config.toml
d_model = 128
n_head = 2
n_kv_head = 1
norm = "rmsnorm"
init = "normal"
optimizer = "muon_variant"
lr = 0.0103
final_lr_fraction = 0.05
Each number is 128 + 32 x the weight over its row's rms, rounded and kept within 0 to 255. Layers, rows and columns count from 0. Numbers have three digits each. The size before them is the row's rms in percent of the matrix's.

# down: layer 16 MLP down (transposed), 512x128, rms 0.0614, rows 459-511, columns 0-63
# up: layer 16 MLP up, 512x128, rms 0.165, rows 460-511, columns 0-63
down459 116:120079118090095116123174119097129111086098157095134169063103125110073084174129091105134172160145105158147102144154132113130113175073110136147170071105201151152077121157110102088072124091128119
up460 105:094125090159119126100134156122158119111132150063171121143136099190059134138176140131165141124149164148208148131208083115123130126146184077122078100141096133078117174087094065141145156085136071
down460 107:065102166144138128109076127132108132092149099185089145126171124063160111150051166159092119139116064132097190118134170117123172164112098153165169126115190129176084095132172161129161048113130128
up461 112:142157085163108119138098183148081139096093166130113168154091162128155162106109192173108168157066158072116109164100132103160163160092090104111152144174133144166133093154116134072149169108132094
down461 134:150096147137150097179132062103129091113096121118127117104102092150151195142169096074098108120166139185153129111165140089144170169171161138111114111095160123103134043124110156129153132080065130
up462 063:174114116099136163139114126122113144136193106117161147131120135078111087087095105122136142162183169139157147112093100094123113138169179143065105157081153172090115138111137126125072131131113158
down462 058:088087146062154183061114157094154078185143157137112094142091132122096134201142172125161100125153148135123114094126160129137138130101108107165127143159133148090147141127098135148068146149085166
up463 105:094186178141126164138175139095133157106139129113119040139160130177101140104141180087132091126148093101127153108160152163121081081092172069124105124123139146127147101129109139140175128146148121
down463 117:167151136119077139149130117084130148149105164142140157136090186108131134151178065127160155165134139129113132089118166123142123117123113133105074141112148077100181114166143122144132116104137152
up464 097:150140082156147156118079162123112172078122073190095100154160103092176165067090155138162093120071156109126160103148123163095145080111089073137164140154135211061164108123088110167101155138118114
down464 087:100125101144057167162184105109116170160082183125138114141126100124156103122192093141126115112104171157156124171072108153160143138123150088107053115047076071105113113106069108088080164119167133
up465 094:081146112105086094109099141137184116059114126181079102130150125085142083141154128175103122135083129111080097107124131183075155156150142145143152115114145134067083151125116109146143173113158074
down465 088:083167099118099151114114107109108093116175076111083110103099097153158119104161104097114113161095097099151126191146130161119147127115154126119102093146139115208144109040131099100110155121179094
up466 107:125137122076109193102146113144096157068116112064090087095132091092117137135188126135122092179143125109107131172148140133159074148132111154138115147145124164163132169119117111162114152167130122
down466 102:100147102100124150105124131145175107167147053109159107164146201163163092115173108149125154136161134132140136132153107107116148172142140061120113151082132073118144067116109137101120173130163228
up467 094:118125119133091097126079079127138110149152112200131097097173074116141072138109031169114185156137109160108110060128143143142111094103123137104122075160146171076131116157156094069143191116129132
down467 097:171087134096084101090160139166111132190133124148087223131120103131108100095179193124163144133149157168096099133125133131114102152111083138114102120142195102139101174154141109132093080099140144
up468 108:069152113165111109156136136134131140106155131137161128122154124171123118166089133133108176090141142143144098098098127126153065128105169172177157128154096122105090101115074143134152121232173123
down468 113:064136081113076124162128125097091122103102142138112164103167089163162212104136088128094114093122118102110151132196170149176083103121126149169138140146129143171165071078032079147090172138114158
up469 106:180174133151121148176116140102156160081062139087101100134117143095174128116072107155129159151181074159064155095110138090142139155100190111122175103123102121098116108110170085070055174137107056
down469 100:084026083103157159096123123084132085141131127143114120097103114092151159176094198173131101137072131117184147116133134196073126091166087129093130181120210146167108156147141084136116077059169145
up470 109:102165122122087109118128063136090107072139068161142172107120157076086151115056124141067136163087166076139105120164136108117142155165097089175139181107161154111129134071157173059163090078144163
down470 110:129120151185116120121096135116118152184145191074132157135137151115152104151129095099109100135122126159143182083116116136071146121116156082112146102091123105134168180120102121166111153124120058
up471 111:079192176108057118137089143168127060103148129196126202140103089114133132117150069183187116128183198129145117127140107096142109096144086118111108160189133128165154122094128101122184073126121135
down471 123:115055114176136071098123070104127211107089168084148161185128160172117146122096160139161107109137103143175144185134163135147066137115114147145107198126076149147113099118117094199143142143160087
up472 010:090159144140092160130120144075156166197099186191152140063133098166122146112158140125098074123136036124199154161129094127155140116134121136156146108180132109099139110115148143094108120151109133
down472 008:146127075076144213152146136108091065152140140118164092089098112120191078085150128055106081095165203183125152150160118155128102160169173142148148104110169180197110124146129149184099145064105177
up473 114:150144138101154117115105121139124136171113083162098155133122170172138182125097087159098155088180138076111099141106096083152191190114102103110110122157068092149133151113103157103089113165113206
down473 107:121228135101099178155188110092138117122151113149075106126125126223116132122158157087145193166124100145159133156092174176116103160122093145130044118103158120153128147111208151163084079135145087
up474 112:163154082189152109167064178110091142117085093149170117111095119101141136120142192168085195136107140047099082165115128126125176100135091211104143151126174127164120148190172182076147131143200095
down474 133:162113076160131160187096124112115122129146138102119039095145143149168191169104046153165108181182156123106131175107139076154153126111117120105124102165128171149090159115100140124113119098123068
up475 110:105137086130180152112161097204170132147140134160140117119115181116099132111174101123153144082181103177122083081101148099116087129099125109148122164146117147090147179109168077097095169149121129
down475 111:159026155156100107131097112135075130096138138155132140115122136135091089129102126130089118156074138114144149093166093148149149122193149146073145175074107171139120157134137097158097177074097153
up476 113:115153177085149185159132151145161135105070162137131084135114147184165192119090156137137119105113061138157084109101100073154066103107135114139135110111100127141116064158167122144149143123099119
down476 112:213184088151113151146129104121106209130136082113151070113116119150067132148113159160097111189141149067088090139132162137046113181131126126121108136147103121135099112115140086150126129089152069
up477 104:161145187117122161136115084147095150159125124084179212094161093064124100122086083130130148132195101099084106105126122142195128099144055133095157040128108106146082145127129113101138148150155146
down477 099:128139071144126105156146139071057085124123103124132095085161108101099125146088101174065174095101156069156139128144107131173117123165061147098111155134163054175115162092106131128126130077099103
up478 119:153127146164171132167115208165108159145166107116140155158135052129150131121080086151121097173114134106091079130144079043090109141128141108139090195087108092155174127140107121096146098130153190
down478 126:136127111122083085135112125181123116077089117108074147095072127139133130149159123114147132162057151145097134149099146139147146106160141140091116089171161101126186137155130170077055074124116122
up479 121:100162093119122106165093168123166124149146108154144077109169153073145099099099159136142137099090090138092190085142164145090109020102137112111073127125169188175128080088123148144142151149115138
down479 117:129141116167146141130130150110136162128151150113164136125132146091134124105134101153110140145085138074152056035077155172114067046122135130143079113125210066117123156139113122070123157156138156
up480 107:155142087164158099163136078170186124101124143157124152157202139086160149165103082123060110133143108126126146163092103124076165096136125131191112090149099129104143128098135118171108116144117187
down480 100:180118103090151118139150154104055086097112100129096059111162099167123211083111107123113135094093069147130130096133190153123150148132148148078151117145170092116127105125151089093135117135108122
up481 075:152166141163129160118138124113126110178158110090202158145106124079162132114112090118149085120124105197154165162174105181100122135096106067124099141123124113121097111179129168174108123109158134
down481 068:134191092071157190048126138094138157198104080141156133198095119105152166074148100141072099130133108148107141194149198173094150096120163115155118167092120166047059107107093154163137087082104108
up482 102:153156170119213143122148145096127107174077133132115104146095189164147153114123095092082134138124141081153079147114153158209119076127147117161135152095116129122100094134168222111145165178160169
down482 103:091113097120131122079133149151098140145119170156135115077140161165179054103130147163115161140162193168135113068110102210116105065134086128115183068102163138194159151131121094084148069136151139
up483 108:105136134148109106124123103107145132130129109076145138152180074117121167112184165142113128104084156115148133069136102124114145159140141090148170098139105075154158116144090208094102143134127129
down483 103:175148096138107172109132147072162139156186169152138121115160112090156084134109153134188124136122126093148116179110154123109132137148166097132103154114096150051182137166168132180132191194146092
up484 075:159150143139125137156160141101128173131144082116144154107134127133113085104093185182167163122106153156119186092112162165182154163052134060106144107141194108050176181144165123139158124093104116
down484 067:106142095191167152174151080082147146125092145158088151160075142136142096133163177084084146130096150102088132151106128209139083093152200123139137106101087162135136093134126073116087149154095073
up485 116:118116143131126137171091152132121130141174126162131096145154082101116148088122164152069128100120096141116120158123123113131135111102078127113091139090132188172196146074138169171178146167105125
down485 114:141155125117108111161109079090086080096122172120104096154107107111138087150180105098111086133198106117115110141107157175087104102141068085124082107118087170158134146148122109116120136113082125
up486 070:120120166158124167137150168191181114117106130136126096162164088111166113138164091139182080181067127211088136099081138112094161134106134113149154179099151120093182172141138152126092136178112131
down486 065:150121102104120087053136150061046119090125160120113105121111136061099059136136117100142091116057115160175115072104121137157074134108103174094160124173103144140153120152108136129105098105073132
up487 117:185132208139124118154154166120173146172138125117108156113034158091087151145088123193139175079170156128101077143168148115143109094107092120150079150144106136105173139144119106151166145126086158
down487 117:096166081131146174137139156099168085151122103080119091129152090116127125141098136165140112141107106107156079129183074142127128071135150125157172136153137158138176091149072084167134095156162141
up488 081:126146122124146152170166177154133164158105147095138126133122130084140164080158089108120125075156168147094240160101104136142135088113208179143133142093130165166135065115147115129111102144126093
down488 077:225087197095127149185137166156070151143112134043159097098109141126141136052114137144115127135102171102130170065155141099133155121143113105150109173138131147076064100045109075123142124160147141
up489 112:165139111167204112109132096169129078154121109148085137118156097111160163115122058151124135121104195068121097139123120077155128096100106132103100218139136120140119155066149100119157069158134113
down489 107:141069153142078139155193107134076150154146121137132122155129166111107128113145145169174142170112126149106108157117131122172144125168183169079076155126197083158059159114162096119079116137138124
up490 042:145117098148171155130117143108103174150150063150183161161081129109143100162090108156170144118200115129092117157098110211140095120087112182086103127139121131074173123142098115136111133195071132
down490 039:125105207129163126096112090085126147128062137132122177141069091113131172149091171129092087087129110043148036156089165138124136106144094177119128138115085155171106163094161105121187150091088139
up491 105:168158148135135085077110165116090118147158117167105115135164118155101107173128072122110049176146141086139086168160169063117089183156129120128133159093140118142155133125135108111108155078130185
down491 099:187114173126169153112126175135125116127139105179143142154160162118095101154105086172103163148137033103122130155181123162160120123092126143126110128104201101103079150146088094184121140122119093
up492 085:100134156132140120112070106120067153187116109133106102109107095151122186090168097112133182100175066194076169126083116172137112114161110096157146089161123144115108185060105145176136177195159133
down492 082:062124145174107148152091133100118080118144138115086122211089110154142170110090153086178124070156080130100164152109144111101120127070152165158152107121096093213124105168154141144127121131152112
up493 087:157152120114217091147142115105149116173140131127099149211068130172114119168153178129140138188086078149168113155142141145079187085169172107122083170195114138141152117170137046086059116101112153
down493 086:119130100211173152129183138102123119174103120152203100196123094168132120153111103092137160149124116125141125095134162140076180168170133122127140148091184175067131138167132153163105163127121127
up494 094:186137144144140107107174133086103118078109162106101169112061140044090156119115117107135157115107146090113114106093105111136147097135106116108150130179154116205146134130140150081093134165141111
down494 089:086131119135110162115185137062158134185122074115154102053144096167135088090136145135098153146142126124152067145172101161158056137116161086082119126114152098140158072072121132104155151129152099
up495 114:162168142153158174146069049106077119130124102146135146138185123155090089136165119155137085141175126151151110083182101156103095077116119147109118105144167100166164172188125067143105128135192149
down495 125:086078154153149141145139146094142117157125135136115143097138105165108176119102122083120069110170111143113199106092098138144122068119166103159126111108120168151148179114095149059123137121158134
up496 100:147107159122150187086133125110127107170113138085148165117125138148119131165157185158131056194190114129105156126185170111134097116098163121116141093091158155105145127138135118110094147143137090
down496 105:174140088145167103214125112127111151086173094176091164136081105104114124117082086117127169098101125130109132131146076114137163159153105184169165142117117156101179132216152141125123129136119116
up497 110:148133124168200102160170113165108150131123118133136126125095105072173103121072112197067131056092133093156151088138073167150145098118149128107156162121116125054147144149116110072145110093115110
down497 112:113079070133137153126084101156119130154126133202161141120200096151138163085151099141168157141142093163103158172064089134116117149201119077158164129085169110143166129156083160164093108134171163
up498 113:152111098118081140122095117191079152091123114089144173134096143154114117106166116166132123168150081126129043141132077078125084066171145114166149104171121136089100133097151115113154155138127092
down498 109:110087112125152130141174120201134123126136152190146086129104132163142143114077188112147105159159087125178133125136130228099120163133156141106122131086066146094110144111132074061127104143151166
up499 115:106175128135129118132072193155123147126140092129136124094092095120138103192098096172110171164167141053134091082146117126135134045068135165166104155155145145133221140107138091094161146097138145
down499 114:136140190147135123104145072117136085146096112078080159138089044190144214146153114082103116107102128153149124171109136103132142116131187145123140190071104074085131080068102144197176097163112119
up500 118:176158176095107090117094120111089194149157115130128136116092157109125163102133148160095156129175052135087134124150124150121121158206089084127109069071139096114117144106097111093107083135118148
down500 123:121157084083151087146103059119172099107146061160074147217122089126111187102088103152096183113137142146105123176067072167071162121150143097154195089126149084185126094098124168091102103109054099
up501 067:103136119181162125060134075132151113166167074173094162087077142101092101115126139119186110125135122096150135134046106123096087124130155121099160080172102148178147122105141098190080181085107144
down501 056:137143050102101176082109177160149129122175111143109114111078135148164092131116137106155108144117136177118092100134152130119150105188091070125130041089153138150158127101101152083163156151051160
up502 109:158133125160110074128172133131141160131098103149113104151111108104118207059163060173178091124050132105100077078120123137096099118115130128120169152142143141137110131122101149148145122122127115
down502 112:140147167131122124104143138137127075136150177080132081137104136141146148134169123132097109109110151108106087104146118198126152136126036109162135095141070074182160115124113207126058082105130151
up503 110:197139141120141147138090088147135133106118100112088154128102084107158169123189085143097153085100180085116143143119074148182176076096106115143146106089107153129166146150137065072136104181161091
down503 106:121183132188119103157187176097086114117137178095196130148131109117154175137144141141174130183116139136114103142123113099104109173113127163072150168097113135154145050110064101145099141131173167
up504 079:123184146090131123141121161199067144081147109149115144126129143139160103143171134109105094113145167152128164156085118079153151108109161051128154112166138133115097152151163137137133119162136138
down504 084:145025087138087119141089186059064108106110107157131115130118101152138110137148123071140088136109168079144093104135110116097134148107117116128164144168100117154125093143146165146113125152159099
up505 112:142142100166128151145128153165162118039157130126168117155151126131063058093117134190108171138158180118121094147095138117167101168166131145174090152161114119082116068148086091102076140157092111
down505 115:137047086129148175122140125177085117134179149155145106180093101118135140152130105157051124085168162175174168113087114115140100175172197096157145088170111130154138166109133109144081127074089100
up506 124:126159076211147070130086079159165152069141163116139094136064162134113189150109143164134117194120205074121137097175159119129174152163118119100180135123162129124074114124164097050112110117160088
down506 120:175195190094149060123115118103168169140098117095149138110133125120119124112163081185094129082150149157141122081141101083147131092136078137173122104153104059142119187104107157149134188140103094
up507 093:132200113100168135143100116168135143094126134129129161064121120149126159150162123144150145167140124091128139172196160121136085092152143102132170094119084159179157134097129113060149197153086147
down507 087:162103129177055158152136158099126086108120114167173105094154184089110128113071150140059140131134157100088085088150080152108139141099134078153118139103107111104122083129132092128112111134128138
up508 100:147131147141096124180088168149114125153098121142144159100179129111076075169100142143122099090130120081162151147110111119132170183094134142176128125190106125134139124128153097091164117167160062
down508 099:131088128081133186082163122126135134129128070179152037166092166100105103113147141143128112130133100177200129145147158138162124131151100111083100144117114079124130085066114115089142170149083144
up509 103:124139073150174072080120125160089151138091106137120142134142148175127068094111101121156182172110118088063155174148105121175153071107094146108138144108118111150122190115102065149166117171097087
down509 093:114167041130098174109105165109100174163126100162096095128104110148129116163136104128147132103103162129129127124129150158164136165112100081164139091098149103067137102079141111076183075119132169
up510 023:141098103150080086131129114093092119179199125165098161072036118155121145145094096092133125101132080126116138167101092112147164117187147126123053117149068134114175145140107110104159104116160167
down510 021:109051099076202154117124134165110152166066172110143115158162134142101093082116134092125124116164139105122155101135132124102092165160146080185121102141095105134080087145095089098151141175070099
up511 097:100156076166084153153157118154146096194179099127122147128183152129131120115136076128177149108116181144081106145114146085108099137057201167117152109115145173121110083146146145164143138121138095
down511 092:210107162067121136095102138099131127177128178107094131111076076140159188119125154084102123147131127108078115121119184120126173151125099137151161124160174165218163106105121086124142096110090152